Each number is 128 + 32 x the weight over the matrix's rms, rounded and kept within 0 to 255. Layers, rows and columns count from 0.

# layer 4 MLP down (transposed), 768x384, rms 0.0772, rows 391-426, columns 0-95
[[127 108 144 144 119  92 157 123 126 126 166 124 150  97 157 111  86 168 139  76 128 118 138 136  45 122 113 124 125 101 138 130 128 101 101 114 117 162 143 108 148 101  97 182 160 151 139  77 138 126 169 158 109 128 102 134 147 204 135 162 119 117 109 108 111 161  92 184 156 147 119 181  98 133 137 125 101  87 180 143  85 148 161 121 141 147 143 123 121 136  72 138 126 125 114 110]
 [155 109 130 127 118  92 111 138 138 129 111 105  96 169 136 116 125 154 115 156 129 121 151 124  94 125 131 106 134 136 105 140 119 103 145 108 122 118 129 134 122 133 144 131 111 120 124 141 132 108 146 129 133 120 130 141 130 113 116 132 131 149 123 120 127 139 146 123 154 132 148 125 127 107 159 134 120 111 131 147 109 126 100  97 128 130  90 133 154 104 153 133 139 118 107 115]
 [109  96 156 133 123 152 110 148 107 164 121 103  85 110 128 132  61 147 188 155 119 138 170 133 131  95 137  87 134 156 144 189 106  83 120 144   8 125 100 114 114 115  73  84  96 132 150 108 145 116 140 105 165 174 105 139  98  94  68 116 133 127 128 107 107 172 137 133 110 172 174 145 109 150 171 166 114 204 124 122  71  85 167 120 189 122 129 165  93 124 103 132 124 111 118 142]
 [122 145 144 117 112 121 157 145 131 132 115 116 137 163 115 106 173 156 133 106 114 133 167 131 147 130 128 115 107  95  98 116 153  88 124 120  99 154 159 129 116 112 122 113 148 145 119 126 130 149 134  91 119 131 105 104 135 116 127 142 148 163  89 121 136 118 143 114 121 141  93 131 118 132 157 127  94 142 143 166 136 150 164 117 186 135 156  93 165 137 140 156 126 123 139 133]
 [153  90 130 180 154 172 117 155 124  79 106 168 156 166 136 131 135 125 138 142 134 133 135 152  89  96 155 154 140 130  74 164  92  82 100 127 139 117  89 144 156  94 119 123 135 102 150  64  83  98 150 100 108 184  67 141 140 104 109  96 101 125 105 152 177 146 103 150 118 128 141 135 105 134 148 114  75 141 102 133 105 129  92 153 161 137  97  85 155 122 133 141  80 123 159  76]
 [189 123 204 132 141 124  99 138 123 163 191 116 149 144 146  86 120 114 138 134 121 102 134  99 150 108 173 107 136 134 132 127 118 140 168 151 163 148 118 122 124 185 142 169 154  72 175 162 117 101  83 104  67  90 154 144 106 192 136 150 163 119 143 125 136 181 120  96 199 154 113 133 113 106  99 141 121 137  68 171 101  99 109 171 124  96 142 114 124 174 170 142 117 134  96 168]
 [106 124 175 131 160 162 153 111 147 183 103 113 135 105 170 134 177 105 115  91 146 156 123  92 123 115 162 132 120 164 110  93 121  63  98 154 150 117 102 121 119 118 118 157 124 160  79  69 197 107 102 175 137 150  77 136  91 136 113 126 137 144 195 117 141 142 141 112 131 139  76 145 164 126 123 113 145 107 133  85 135 150 109 142 163 141  80  87 165 123  66 161 105 136  70 103]
 [157 176 156 150 131 136 131 140 118 107 182 138 117 123 148 152 186 113  99 110  58  93  64 118  92  69 174  77 161 155 155  79 134 104 181 138 115 143 112 113 122 117 111 148 135 126 147  72 166 146 128 104 204 115 117 113 112 131  88 164 139 137 146  95 132 103  95 175 102 121  74 127 133 141 130 129 128 133 103 192 130 126 145 159 182 120 123 188 153 109 108 108 211 137  57 141]
 [206  92 165 169 124 114 146 131  22 118 157 191 143  56 144 105 138  94 144 196 109  72 119 187 155  66  84 114 129 110 161 120 137 150  83 130  95 142 100 180 215 133 126 140  92  64 109 130 136 124 119 105 162 123  58 203 144 177 144 119 117 193  90 129 169 191  91 103 184  90 101 174 114  96 148  97 179 153 146  87 168 150 174 133 162 169  91 109 114 161 131 102 161 167  62 106]
 [191  66 131 170 139 204  84  35 111 156 159 117  96 116 111 109 141 161 145 147 181 134 132 129 174  83 129 123 103 198 146  86 210 173  89 109  98 205 115 115 155 124 134 121 190 103  96  74  87 132 184  83 181  81 101 120  91  75 122 160 116 158 172 151 165 150 140 141 175 105 109 119  90 102 159 174 113  51  75  82 147  27 106 143  90 172 111 145 196  54  74 170 101 164 110 135]
 [ 96 125 109 125 143 137 156 127 140 163 141 209  96 138 110  85 149 118 162 150  85  96  40 114 126  81 128 106 128 142 175  94 139 139 162 117 123 114 140  94 120 121 134 110  99 129 154 103  96 144 108 121 170 167 117 134  84 120 188 103 126 112 139 141 137 142 112 119 105 107 117 124 145 141 140 113 154 105 150 112 119 116 108 178 120 135 149 132 104 135 124 170 174  87 101 134]
 [161 138  76 177 179 134 122 176 145 110  88 119 113 115 151 109 162  96 148 105 155 105 187  99  84 158 163  82 109 112  84 136 189  92 155 157 192 126  92 171 173  78  96 157 149 139 133 116 139 188  74 127 127 113 150 139  96 104  91 127 176 158 118 125 111 103  83 157 190 126 183 115 121 166  82 134 125 167 149 153 123 133 140 187 187 158  98 105 165 119 142 158 120  77  78  42]
 [ 94  99 145 125 184 111 135  81 150 121 143 126  77 177 195 121 124 101 181 149 123 182 135 124 126 181 105  99 122 137 103 127 178 133 197 148 125 115 128 105 159 135 104 129 118  80 130 133 100 131 122 134  96 168 169  94 174  77  96 134 248 113 157 178 163 141 169 152 133 131  85  77 144 129 218  71 100 114 129 130 125 156 122 145 136 170 137 111 171 171  78 151 111 141 112 128]
 [ 87 160 136 106 129 115  88  80 175 130 185 120  41  98  79 207  93  90 189  44 165 153 137 132  64 125 128 132 125  40 211 113 155 126  78  95 182  96 182 160 130 165 148 144 212  75 149  97  75 104 123 224 127 105  99 148 127 204 107 149  97  71 140 204 168 189 112 164 159 122  58 127  55 153 177 122 109 134 147 143 146 179 139 131 187 121 111 121 122  96 133 153  98 120  75 122]
 [131 152 143 129 142 118  97 159 152 133  91 115 155 120 121 164 127 132 133 128  58 143  91 134  89 109 139 141 115 151  96 163  73 162 104 153  59 144  77  98 100 150 110 125 102 127 104 157 116  87 166 160 143 106 219 134 197 164  83 186 126 154 135 142 102  94 116 145  98 117  66 167 100 139 123 148  95 155 171 154 161 124 140 116  79 166 137 136 149  77 148 189 135 144 102 106]
 [136 133 112 128 155 142 147 144  48 166 100 172 186  92 118  90 138 106 121 140 134 131  91 144 113 121 107 126  93 146 150 164 111 109 192 114 136 102 153 128  96 134 142 123  57 129 112 116 126 111 147  81 125 110  79  96 114 164 137 109 138 165 145 103 119  92 120 121 134 125 177 129 104 137  88  95 125 112 129  88  84 183 116 154 116 185 136 114  76 129 118 147  88  98 104 130]
 [152  96 135 138 148  87 156 161 122  95 134 208 141 166  69 153 100 136 134 152 150 119 182  93 130 119 109 126 163 142 152  94 118 124 150  84 135 140  52 131 138 150 143  76 183 168 133 126 121 114 124 142  73 114  92 132 117  99 145 185 101 157 128  93 135 132 111  78 117  93 133 210 118 220 133  55 146 116 135 132  93 166 147 100 155 102  71  68  83 225 133 108 134  95 148 146]
 [126 130 166 110 126  90 155 169 143  92 153 127 152  88 103 107 139  82 103  88 133 149  82  99 165 139 179 177 127 157 139 156 134 120 159 116 112  67 112 163 109 100 114 109 103 145  50 178 101  57 125 123 151 150  90 122 109 154 153 144  94 144 158 108  79 179  88  58  73 120  89  75 127 122 141 180 160 155 152 109  95 115 121 122 106  57 167 152 152  96 115 121 104 140 116 105]
 [ 70 102 125 134 113  67 109 160 119  90  89 145 124 138  89 124 102 134 132 119 157 141 144  70 193 121 160 155 121  61 139 119 127 171 113 109 111 139 112 149  92 133 122 202 107 146 128 111  43 132  97 148 141  97  60 145 183  93 105 106 118 100 124 136 178 114  99  51 136 141 114 103 126 113  94 104 142  64  55 107 121 122  99  77 104  78  91  60 118 172 144  82 125 114 138 135]
 [167 160  74 193 226 142  75 116 173 151  72 180 142 145 207 141 130 122 126 124 158 188 211 146  97 174 124 157  81  84 127 146 141 213 124  61 148 146 186 102 190 176 113 220 173 128 157  92 114 179 145 186 114  73 158 113 142 156 158 142 146 100 137 166 153 166  91 114 169  79 134 133 163  82 180  58 172 129 105 134 177 150  77 107 152 115 125 128 133 106 141 127 137 123  82 154]
 [161 134 152 164  41 147  64 178 104 122 163 176 189  80  89 106 105 151 205 149 128  84  71 158 102 221  99  51 155 158 123  83 101 116 142 100  70 108 151 151  78 121  90 115  42 114 127 179 147 184 134 148 128 168 125 149  87  62 166 122 116  91 100  87 125 204 165 132 163 205  74 175 151 118 177 121 129 174 187 148 142 117 146  16 144 111 109 178  84  85  99 192 136 182 133 182]
 [112 128 135  68 134 143 134 161 129 145 148  93 112 178 121  98 102 153 114 126 183 101 141 148 193 130 142 140 121  75  96 150  93 136 153 140 168 168 122 147 167 144 188 181 169 109 176 143 103 171  93 129 120 170 137 126 134 135 147 127 163 115 134  92  99 155 123  84 161 136 109 143  98 108 108 132 148 147  98  83 177 172 169 119  84  69 184 101 123 158  58 134 140 149  61 136]
 [143 132 109 168 130 201 126 138 196  91 129  82 117 107 132 131 103 115 165 129  78  86 154 185 133 172 223 216 126 100 132 161 139 189  78  49  68  94  40  96 121 165 145 134 122 132 142  86  81 100 207 171  95 110 114  93 219 193  83  65 182 156 101 137 149 188 116 137 146  21 132 149 109 126 116 177  70 177 102  82  90  74 184  64 181 178  88 106  91  81 137 154  60 115 139 109]
 [174  85 117  64 112 118  69 115 146 126 177 134 149 121 131 149 121 105 169 138 125  61 108 152 157  93 129 164 160 153 122 109 112 121 106  82 135 162  70 105 117 148 129 156 122 147 108 123 202  87 127 158 163 103 179 163 140 146 157 140 162 113  93 121 132 116 130  63  57 117 148 174 149  94 141 186 113 136 122 183 175 113 168 142  82 148 116 131 103 139 151  87  89 161 117 116]
 [184 144  94 156 141 218 138 115 179 100 133 103 160  74 139 117 102  94 150 175  77 107 100 110 157 147 132 122 128 106 116 200 147 180 130  73 106 118  91 122  82 139 128 151 147 181 103  84 108 143 111 135  85  69  98 153 103 130 113 126 112  73 116  78 190 169 119 115 152 116 132 115 134 144 138 186  98 180 127  92  94 154  95 128  96 185 106 163 151 123 124 153  96 150 122 161]
 [125 175 166 211  83 136 170  75  50 102 130 132 109 107 114  80 162  99 122 142  93 155 180 197  53 103 157 135 132 144 137  96 141 120 138 119 168  92 101 149 168  94 103 104 173  62 149 119  89  95 127  81 156  81  90 132  55 127  71 133  93 122 150  82 136 102 136 102 100 100 154 124 140 173  68 144 158 133 163 147 130 169 141 131 140 174 106 104 109 151 108 103 111 139 127 135]
 [165 130 136 112 112  88 161 108 128 149 115  45 123 178 128 107  81 100 136  95 134 145 153 151 184  92 134  83 115  88 100 104 147 124 152  95 134  90 120 136 145 160 147 138 104 110 137 121 109 113 104  99 121  78 164 188 131  89 139 117 164 122 119 194 141 121  94 147 124 104 110 137 124 161 136 126 134 127 118 151  99  81 116 108 157 125 147 155  86  89 129  83 151 132 158 139]
 [155 144 132 106 143 180 176  93 138  74 156 124 181 128 155  89 137 159  91 118 162 108 145 153 157 198 120 155 126  77 114 174 114 136 112  56 104 116 137 110 110 149 161  92  77 112 105 123 135 167 132  91 121 108 106 151 147 104 105 153 192  96 113  94  88 159 168 138 105 116 118 140  29 146  66 112  90  74 139 120 119 138  91 111  81  80 134 121 116 190 126 149 106 124 138  76]
 [155 111  92 150 147  97 104 124 135 117 131 127 157 130 107 139  96 135  91 155  98 119  79  97 145 141 107  76 138 135 192 123 102 111 164  80  78 155 117  99  85 149 123 120 199 146 105 151 113 107 111 126 166 167 105 148 158  81 144 106 133 177  90 117 189 188  75  99 124  83 127 104  84  99  88 174  74 179 168 122 151 164 142 135 141 170  89 163 165 127 151  97 151  95  95 153]
 [153 109 121  79 176  78  97  97  94  94 131 136 118 158 115 133 106 160 124 138 186 125 140 129 158 178 114  87  55 116 196 147 142 161 116 171  86 179 140 134 118  69 115 132  82  96 135 103 115 216  92 141  95 117 173  89 107 120 144 157 126 116 191 110 170 109 137 100 123 130 164 181 169 105 117  71 190 106 121 172 129 124 139 118 124 161 131 128 117 153 113 118 120 108 177 151]
 [124 124 166  91 127 115 118 132 158 137  86 176  98  96 146 147 125 115 118 190 135 155 188  43 182 125  76 151 178 132 152 158 113 194 133 133  98 143 201 151 163  96 154 112  94  64 145 201  61 118 113 207 129  65 136 137  90 122 185 115 126 119 154 108 102 126 166  93 148 163 134 114  88 122 185  50 137 131 145 124 178  59  97 135 126  92 171 136 161 122  98  75  91 162 147 103]
 [ 78 120 110 157 128 116 179 185 155 159  83 196 147 143 112 159 116 148 109 150 157  92  66  60  81 213 153  76 126 173  75  94 133  90 146 108 155 112  84 124 143 147 158 124  98 135 159 133 134  96 124 146 130 205 143 128  69 152 123 141 148 164 124  77 108 219 141 147 167 101 129 116 112 105 119 112 127 107 106 166  86 170 174  94 137 136 138 154 128 157 124  90 131 116 180 124]
 [122 120  88 122 128  99 122  91  76 135 146 128 163 111 108 190 134 109 159 114 116  65 111 121 134 158 161 170 117 137 127 179  99 138 126 114 121 138 101 134 107 134 119  89 129 119  95 165  97 130 150 150  93 159 101 157 143 148 145 165 157  99 100 185 152 147 101 110 124 117 145 120 149 166 189 110 135 217 147 128 135 113 126  52 118 171 112 111 174 153 151 103 122 113 115 113]
 [ 88  90 169  88 160 157 127 188 115 174 140 111 169 152 159 104 103 150 179 185 156 139 182 159 102 192 110  93 122 130 138 100 198 169  98  88  61 130  99 162 100 122 153 164 106 158 117 153 111 100 157 129 183 126 188 143 164 165 134 143 156  78 156 130 113 111 140 143 115 120 117  51 130 149  50 137 145 107 101 157  75 143 133  85 110  83 131  97  89 131 109 141 111  96 119 113]
 [123 144 116 150  61 159 159  88 137 103 128 105  95 143  98 142 163  99  83 157 155 157 121 105 161 150 132 191 117 149 116  96 147 118 169  77 139  45 112  77 125 100 146  84 165 134 129 138  84  97 114 146 108 140 128 151 167  90 107 136 138 161 165 128 165 154 111 126 137 108 119 126 114  96 155 100 139 140 138 132 120 142 159 116 131 174 139  94 128 143 133 157 152 145 106 177]
 [ 93  89 100 166  77  99 111 123 200 100 131 127 104  97 147 115  90 111 123 122 155 113 138 111 162 180 124 156  62 165 106 213 119 150 139 126 172 167 128  89  53 144 158 228 170 103 151 119 154 157  98 139  76 167 140 156 120 125  83  99 191  74 141  98 106 123 155  81 131 170 107 114 110  93 128  83 136 160  63 121 161 152  71 180 125  91 109 125 108 125  90 102 145 135 157 149]]
# layer 4 MLP up, 768x384, rms 0.0777, rows 392-427, columns 0-95
[[104 127 132 101 147 152 114 137 166 142 190 155 137  96 168 139 144 117 137 101 153 123  94 143 155 121 106 135 120  94 112 139 117 123 142 134 137 115 148 139  79  97 102 132 126 132 149 118 119 138 112 125 104 123 119 102 133  99 138 128 106 126 135 166 143 137 138 140  99 140  93 167 168 149 107 122 143 150 147  98 150 142 141 147 129 153 142 144 110 146 110 103 117 160 120 131]
 [165 225 129 181 131 134 161 126 151  69 146 212 121 156 121 116 116 114  48 142 106  95 124 133 134 145 113 109 101 141 113  87 143 227 194 164 184 151 179 157 128 103  78 136 112 100 127 116 143 115 159  96 115 111 139 102 144 155 117  86  70  96 152 103 156 102 161 173 130  86 102 145 146 117 117 122 181  72  82 112 106 108 120 105 128 121  55  90 154 121  99  86 167 120 187 159]
 [114  85 133 130 147 147 122 107 115 124 143 120  92 123 129 120 105  89 115 109 175 113 141 156 155 125 118 157 138 120 123 133 117 153 119 139 150 128 129 129 122 131 142 160 113 154 164 134 147 113 116 103 160 114  89 146  73 150 129 133 116 128 111 179 124 155 117 182 145 131  95 146 121 125  89 133 144 111 140  85 141 147 119 131 100 112 111 153 135 123 121 114 139 117 131 103]
 [ 87 121 113  92  99  77 107 140 111 136 129 122 132  88 123 167  90 129 153 102 138 165 136  78 174 130 181 120 162 130 158 108 113 131 104 156 174 126 122  98 155 136 132 127 140 119 116 138 118 119  99 129 162 140 163 141 160 138 179 123 112 123 163  44  89  84 120  99 159 117  98 139 173 134 128 117  90 103 163 106 149 108 180 154 137 115 141 147 113 154 103  98 173 128 171 108]
 [ 77 148  85  96 145 131 111  93  96  94  68 146 120  80 105 154 145 157 151 147  87 149 131  95 113 174 123 175 166 156 125 132 136 118  82 119  88 112 159 125 111 104 123  95  72 165 150 101 143 171 105  98 183 180 117 117 130  61 120 153  97 112 106 136 110  90 108 158 100 139  99 128 183 119 134 102 135 132 174 108 168 149 164 120 132 120 209 130 165 123  99 122 150 114 166 128]
 [153 106 136 143 158 108 105 127 135 107 180 140 108 184 128 157 125  95 157 145 123  89  95 132 124 163 122 102 163  71  91  92 158 147  99 123 150 134 122  80 161 107 129 127 109 141 147 161  95 138 192 141  96 118 122  97 136 105 142 141 140 111 113 124 124  87  89 135 125 132 175 117 128 124 139 186 133 111 149 142 111 145 156 125  90 117 171 181  55 104 174 119 150 127 164  99]
 [147  81 153 143 173 130 119 166 107  79  73 152  87 138  55 105 104 138 149  70 231 141 119  36 166 179 123 145 134 102 101 143 170 103 119 174  86 157  91 131 170 152 104 112 110 125 106 154  46 110 145 171  90 143 153 123 160 141 142 147  77 173  94 153 108 225 156 192 139 156 187 111  97 141  98 156 146  87 157 139 128 150 113 108 102 175 188 129 116 180 113 155  85 136 185 103]
 [174  97 139 131 165  81  83 173 133 128 126 148 125 146 158 136  93 133 137 140 152 153 142  92 115 104  79 121 155 144 116 152  88 139 213 112  91 152 146 118  76 140 212 151 151 155 132 124 142 113 154 171 134 117 131 170 118 136 137 165 156 139 110 135 182 142 142 219 166 117 118 125 130 178 150 179 143 158 146 164 136 110 101  43 131  92 108 126 191 189  70 154  72 146 149 115]
 [142 104  56 160 107   8 115 123 147 126  46  74 158 132 140 130  65 142 120 142 191 173 130 150 140 108 144 134 160 100 188 135  35 131 116 158  61 115 170  77  43  72 158 135 184  87  84 172 134 172 216 172 153 120  95 172  89  87 128 135 124 119  73 141 123 147 140 216 218 109  95 106 128 119 150 106  73 187  99 111 112 115  91 171 207 110 122 136 112 177  71 100 171 102  96 154]
 [124 137 114  89 106 125  93 119 111 107 126 104 140 116 137 154 139 165  90  99 145 162 185 130 148 134 151 165  94  78 113 137 138  79 101 124  87 122 121 201 152 100 153 157 166 134 138  90 144 147 153 116 133  82 111 123 196 133 111 132 185 114 143  67  77  96 122 103 206 112 166 146 114 112 111 149  67 126 117 141  82 114 156 105 152  95 130 154 147 132 113 118  81 129  82 127]
 [132 147 179  63 114 124 178 141 126 131 159 118 198 136 120 171  84 121 106  96 139  76 132 136 106 127  97 180 123 165 131  88 109 103 103 155 142 104 132 134 134 114 128  83 110 178 115 148  72 135 133 138 114 167 109  77 150 108 110  86  86 100 103 122 156 100  87 151 167 121 113 165 125 130 120 102 154  45 150 154 111 106 116 120  84 133 152 114 128 149  88 179 109 187 120 128]
 [124 123 110 136 145 100 112 154  65 121 177 143 104 138  93 201 104 100  96  95 127 135 112 139 133  98 107 189 116 154 114 115 103 106 107  79 127  93 144  89 115  91 113 160 158 156 165 124 115 134 153 121 162 101  82 128  94 146 213 142 134 128 102 137 153  69  76 115 162 122 111 153 110 153  70 137 146 127 158  91 114 126 155 118 183  89 159 180  94 121 137 119 127 137 103  69]
 [131 161  88 148 167 118 102  96  94  86 190 230  72 123 124 139 164  63 146 152 154 143 220  97 162 140 165  95 125 164  81 164 120 156 148 181 172  13 120  99  94 179 126 151 185 150 172 111 105 154 166 155 202 158  67 114 143 117  99 101 105 156  93 175 183  95  65  89 136 165  73 115 129 143  91 161 128  74 115 114 135 146 122 146 118 179 129 243 120 118  64 167  88  38  60 148]
 [166 124 114 122 133 153 125 118  38 119 159 146 134 110 150 130 104 112  96 150 163 116 221 145 161 112 123 112 107  73 154 117 169 127 119 121 165 124 147 161 160 131 110 110 121 162 148 147 137 152  84 113  81 183  69  92  64  79 109 123 153 100  96 105 117 170 118 152 124 145 181 111 139 162 151 100 155 105 134  96 115 159 133 146 145 108 133 115 104 169  96  78 128 106 140 107]
 [ 96 129 177  70 109 159 119 122 179  52 157  96  73 172 123 144 111 134 160 117 121 127 103 155  95 117 170 158 140 106 123 116 136  77  65 138 115 149 138 152 193  85 100 163 120 149 125 126 132 159 195 109 103 136 155 114 166 116 123 178 149  84 114 141 203 129 143 147 102 161  89 172 126  78 126  78 186 159 116 151 106 112 167 109 117  93  70 142 165 106 133 170 159 171 158 131]
 [101 180  89  96 146  90  88 184 151 162 160  96 171 103 156 151 116 152 169 113 135  48 115 150 132 120 154  64 118 104  87 117 114 130  90 142 108 117 161 103 218  90 134 152 103 102  98  76 143 216  99 147 163  95 158 100  47 112 166 103 188  79 150 161  80 128 127 125 181 151 168 160 118  42 155 139 107 172  95 115 182 128 114 129 113  67 130 133 172  78  96 105 135 142 106 135]
 [138 183 105 158 155 125 122 137  90 159 156 136  83 163  91 148  96 154 139  97  72 133 131 105 111 193 191 125  73 116 106  80 109 107 101 141 134 112 139 117 109 148 119 130 174 160  99 100 125 142 123 127 107 125 125 156 103 149 142 180 116 117 129 103 161 124 153 145 147 126 167 157 123 136  82  63 130 101 142 156 143 136 121 131 148 144  95 103 118 153 152 168  97  93 110 106]
 [190 120  87 116 111 162 136 101 173 179 154 154 173 155 153 114 148  72 119 169 167 121 138 176 117 167  74  54 123 181  80 152  98 123 157 162 134 111 172 100 148 136 104 107 132  77 174 152 190 157 151 103 167 171 131 118 133 126 151  96 110 182  79 127 118 119 151 188  99 138  87 136 158 125 150 102 126 173 151 170 134 146 122 110 175 114 133 184 118  97 134 138  71 116 121  84]
 [143 168 168  43 150 131 163 135  86 129 142 133 186 135 107  92 116 155 166 164 106 160 125 126  93  83 118  99 155 147  52 142  67  87 198 180 114 132 143 150 131 147 119 178 120 154 123 151 129 116 103 162 122  96 120 123 149 118 188 136 189 144 135 103 144 120 126 176 159 108 113  89 115 130 133 140 142  89 192 105 116 115 177 105  89 141 122 176 178 141 196 131  95 142  48 212]
 [ 81 139  20 131 136 140 214 120 147 182  94 185 162 108 172 149  81 174 140  84 189 141 145  83 134 131 121 103  91 173 221  86 199 110 100 113 112 142 131  99 156 124 132 141 138  72 176  53 127 149 190 206  86 146  50 110 153 117 102 209 223 175 174 152 100 108  96 179 163  99 182  67  50 138 132 134 143 113 178 178  34 139 169 136 110  54  99 146 100 159  57  99  98  44  56 125]
 [161 129 135 136 174 146 107 157  90 132 118 102 183  67 154 103 132 137  97 127  97 162 149 106  88 146  99 158 117 154  69 141 144 145 153 124 116 150 101  30 106 116 140  98  85 178  81 108 147  80 133 148 111 149  75 118 141 115 101 118  90  89 111 154 114 168 160 142 122 116 157 145 141 172 177 107 137 118 146 125 121 161 107  83 197 167  76 159  69  71 172  80 128 105 118 154]
 [130  99 147 203 106 167 133 139 117  78 121 145 143  82 119 183 174 112 130 115  68  99 103 109 101 153 103 121 223 101 174 104 106 142 119 131 158 159 125  72 119 112 116  98 174 104 135  95 100 157 105 167 195 173 135 151 143 149 153 110 143 137 155 174 120 122 159  64 155 182 111 140 128 133 118 190 129 137 128  39 192 175 108 141  78 176  99 101 115 161 152  60 171 152 180  87]
 [103 182 141 210 134 130 184 160 128 125 140 128 201  91 129 118 131 142 132 113  84 180 143 108 145  86 132 114 140  88  85 122  99 131  85 108  72  98 120 148 169 109  91 107  86 128 162 167 119 230 133 170  62 154 158 108  98 131 112 119 104 190 157 157 110 144 146 142 127 142 182 149 126 133 151 104 118 121 143 116  87 128  51 119 101 133 129 117 141 133 110 110 139 104 132  86]
 [106  87 110 183  78  94 139  58 167  91 129  78 120 143 115 112 142 105  76 147 143 109 157  94 121 137  67 166 129 143 117 105 140 103 167 125 169 169 138 124 130 115 129  57 151 118 143 113 157 112 139 136 107 178 159 118 106 148 100 146 143 166 138 140 120 115  88 123 105 127 126 131 121 110 124 147 111 114 108 140 143 197  97 190 176  84 118  26  52 140 179 112 122  82  76 132]
 [ 93  97  42 126  90 126  78 127 180 156 193  71 110 145 165 144 122 143 144 158 167 136 134  42 160 132  99 111 155  66 109 167 133 130  87 107 173 164 135 112  86 184 110 183  99 127 106 127 126 157 127 142  82 122 118  99 138 132 145 103 155 137 124 111  97 114 103 139 155 226 106 140 122 129 141 132 101 141  66  69 112 117 161 167 176  61 122 163 142 111 120 170 161 152 151 141]
 [102 119  99 155 115 168  91 110 119 134 149 209 133 100  91 108 102 134 137 135 126 106  98 155 129 164 121 174 148 194 193 149 106 147  86 110 112 148 127 117 112 138  96  95 114 158 164 156 175 129 111 145 162 153 121  61 132 100 129 176  70 131 137  71  92  78 176  69 122 140 141 153 156  88 127 148 145 136 147 135 129 117 142 118 114 134 128 129 148 148 149 184 143 116  95 131]
 [142 154 127 153 132  63 128 128 132 185  99 181 127 155  98 118 155  94 112  61 165  87 134 121 120 162 168  48 202 165 175 111 195 116 125 150 134 155 136 134 113  95 150 158 105 123 156 132 140 112 198 118 145 122 122  99 156 101 163 111 112 162 106 179 133  79  69 199 148 154 148 144 119 141 163 163 117 107 115  98 181  79  87 149 188 170 113 156  91 162  94 121 108 138 108 158]
 [ 99 144 113 179 111 118 202 119 149 146 107 142 126 125 155 110 136  99 110  41 166 111 173 144 116 187  58 135 129 118  94 107 168  89  58 117 150 123 148 176 152  27 156 104  81 136 123 109 129 140 145 137  99  58 139 113  72 157 114 173 103 105 162 139  93 187 149 158 174 183 148 132 163 181 149  98 159 127  95 152  96  62 151  86 114 118 185 134  83 174  82 168  80 147 172 111]
 [130 118 156 107  84 130 176 179 145 136 121  88 103 123 178 110 131 114 125  91 159 102 157 107 123 104  91 131 147  72  90 145  87 170 173 118 178 132 151 113 115 176 105 189 133 105  99 129 140  68 188 139 136 103  77 153 116 130  96  86 164 149 112 170 161 145 169 169 139 176 101  45 129 160 103 137  91 114 167  45 151 172 107 146 163 134 142  85  75 122 136 124 164 102  85 124]
 [139 133 115  88 137 106  76 151 138  75 193 147 156 145 139 144 118 117 128  92 146 109 118 118  97 180 113 106  82 131  86 108 163 125 132  96 116 137 150 129 136 128  73 109 188 190 110 106 149 107 136  65 156 153 162 139 164 128 115 115  96 116  97 154 177 123  81 143 121 146 153 106 123 199  78 139  87 115 143  68 142 176 151  98  88 150  98 177  43 113 153 180 109 103 106 162]
 [154 110 157 122 144 130  94  96 131 130 190  55 113 135  94 104 145 143 120 127 114 174 171 147 155  76 100 169 164 103 124 192  93 131 121 173 159 117 142 139 114 103 126  96 125 155 137 129 123 167 115 133 172 127  96 140 134  79 159 113 131 112 154 190 121  71 129 106 121  65 130 173 172 131 132 121 100 139 128 128 139 157 143 155 147 105 145 182 107 129 101 149 109 134 100  95]
 [104 126 160 122 124 114 118 112 161 121 114 119  80 152 104 150 100 200  38 122 129 157  96  64  90  83 127 101 102 164  80 134 129 100  93 153 141 121 156  83 210 127 143 128 105 172 157  91 127 180 174 135 121 146  95 101 135 112 109 113 106 216 109  76 129 144 125 112 119 124 150 113 126 134  56  72 120  65 104 157 172 172 166 136 129  83 118 131 136  85 171 140 124 108  97 120]
 [121 158 116 186 124 109 148 133 147 125 119 173 129 134 127 147 149  46 165  89  63 151 123 116 135  73 159 156 130 132 146 116 106 156  90 152 168 171 141 107 149  82 134  54  76 125 128 106 155 173 104 103 106 138  82 148 120 135 137 140  97 104 139 114  65 138 166  91 103 157 150 185  82 117 157 133 109 184 129 124 118 121  97 141 102 121 107 157 115 158 127 121 150 136 184 186]
 [ 88 143 112 163 108 124 114 116  76 120 186 158 122 108 134 117 118 177 136 120 121  90  87 183 130 139 106 132 118 155 201  84 144 115 131  90 176 128  96 179 155 143  87 135  81  73 118  99 135 170 159 121 132 112 117 152 133 162 186 143 218 110 125 130 110  99 105 123  80 138 160 165  92 145 107  98 154 103 140  78 200  93 142 179 144 119  84 127 124 129  92 142 144 179 113  95]
 [128 166 162 136 124 125 121  78  52 135 163 140 140 115 212 143 141  76 135 164  90 145 115 138 165 127 175  99 167 153 159 101  19 173 103 155 121 183 137 154 149  89 117 114 121 112 118 113 155  96 189 135 158  94 141  99 137 181 138 108 143  97  69 110 146 122  87 165 106 102 144 127 218 178  97 108 147  96 108  84 216 131 183 158 120 138 131 115 147 103  75 151 148 158  99 151]
 [140 134 144  88 126 115  89 119  72  90 105 160 206 124 122 119  89  93  90 132 226 160 168 172 114  65 115  96 118 189 157 111 110 124 141 152 157 133 146 130  75 123 107 192 154 103 164 180 138 115 124 152 120 143 127 126 161 132 110 115  90 142 156 101 132 141 111 128 115 115 109 100  92 137 112 149 238 156 179 140 113 104  83  99 186 148 144 112 156 183 109 130  96 138 153 139]]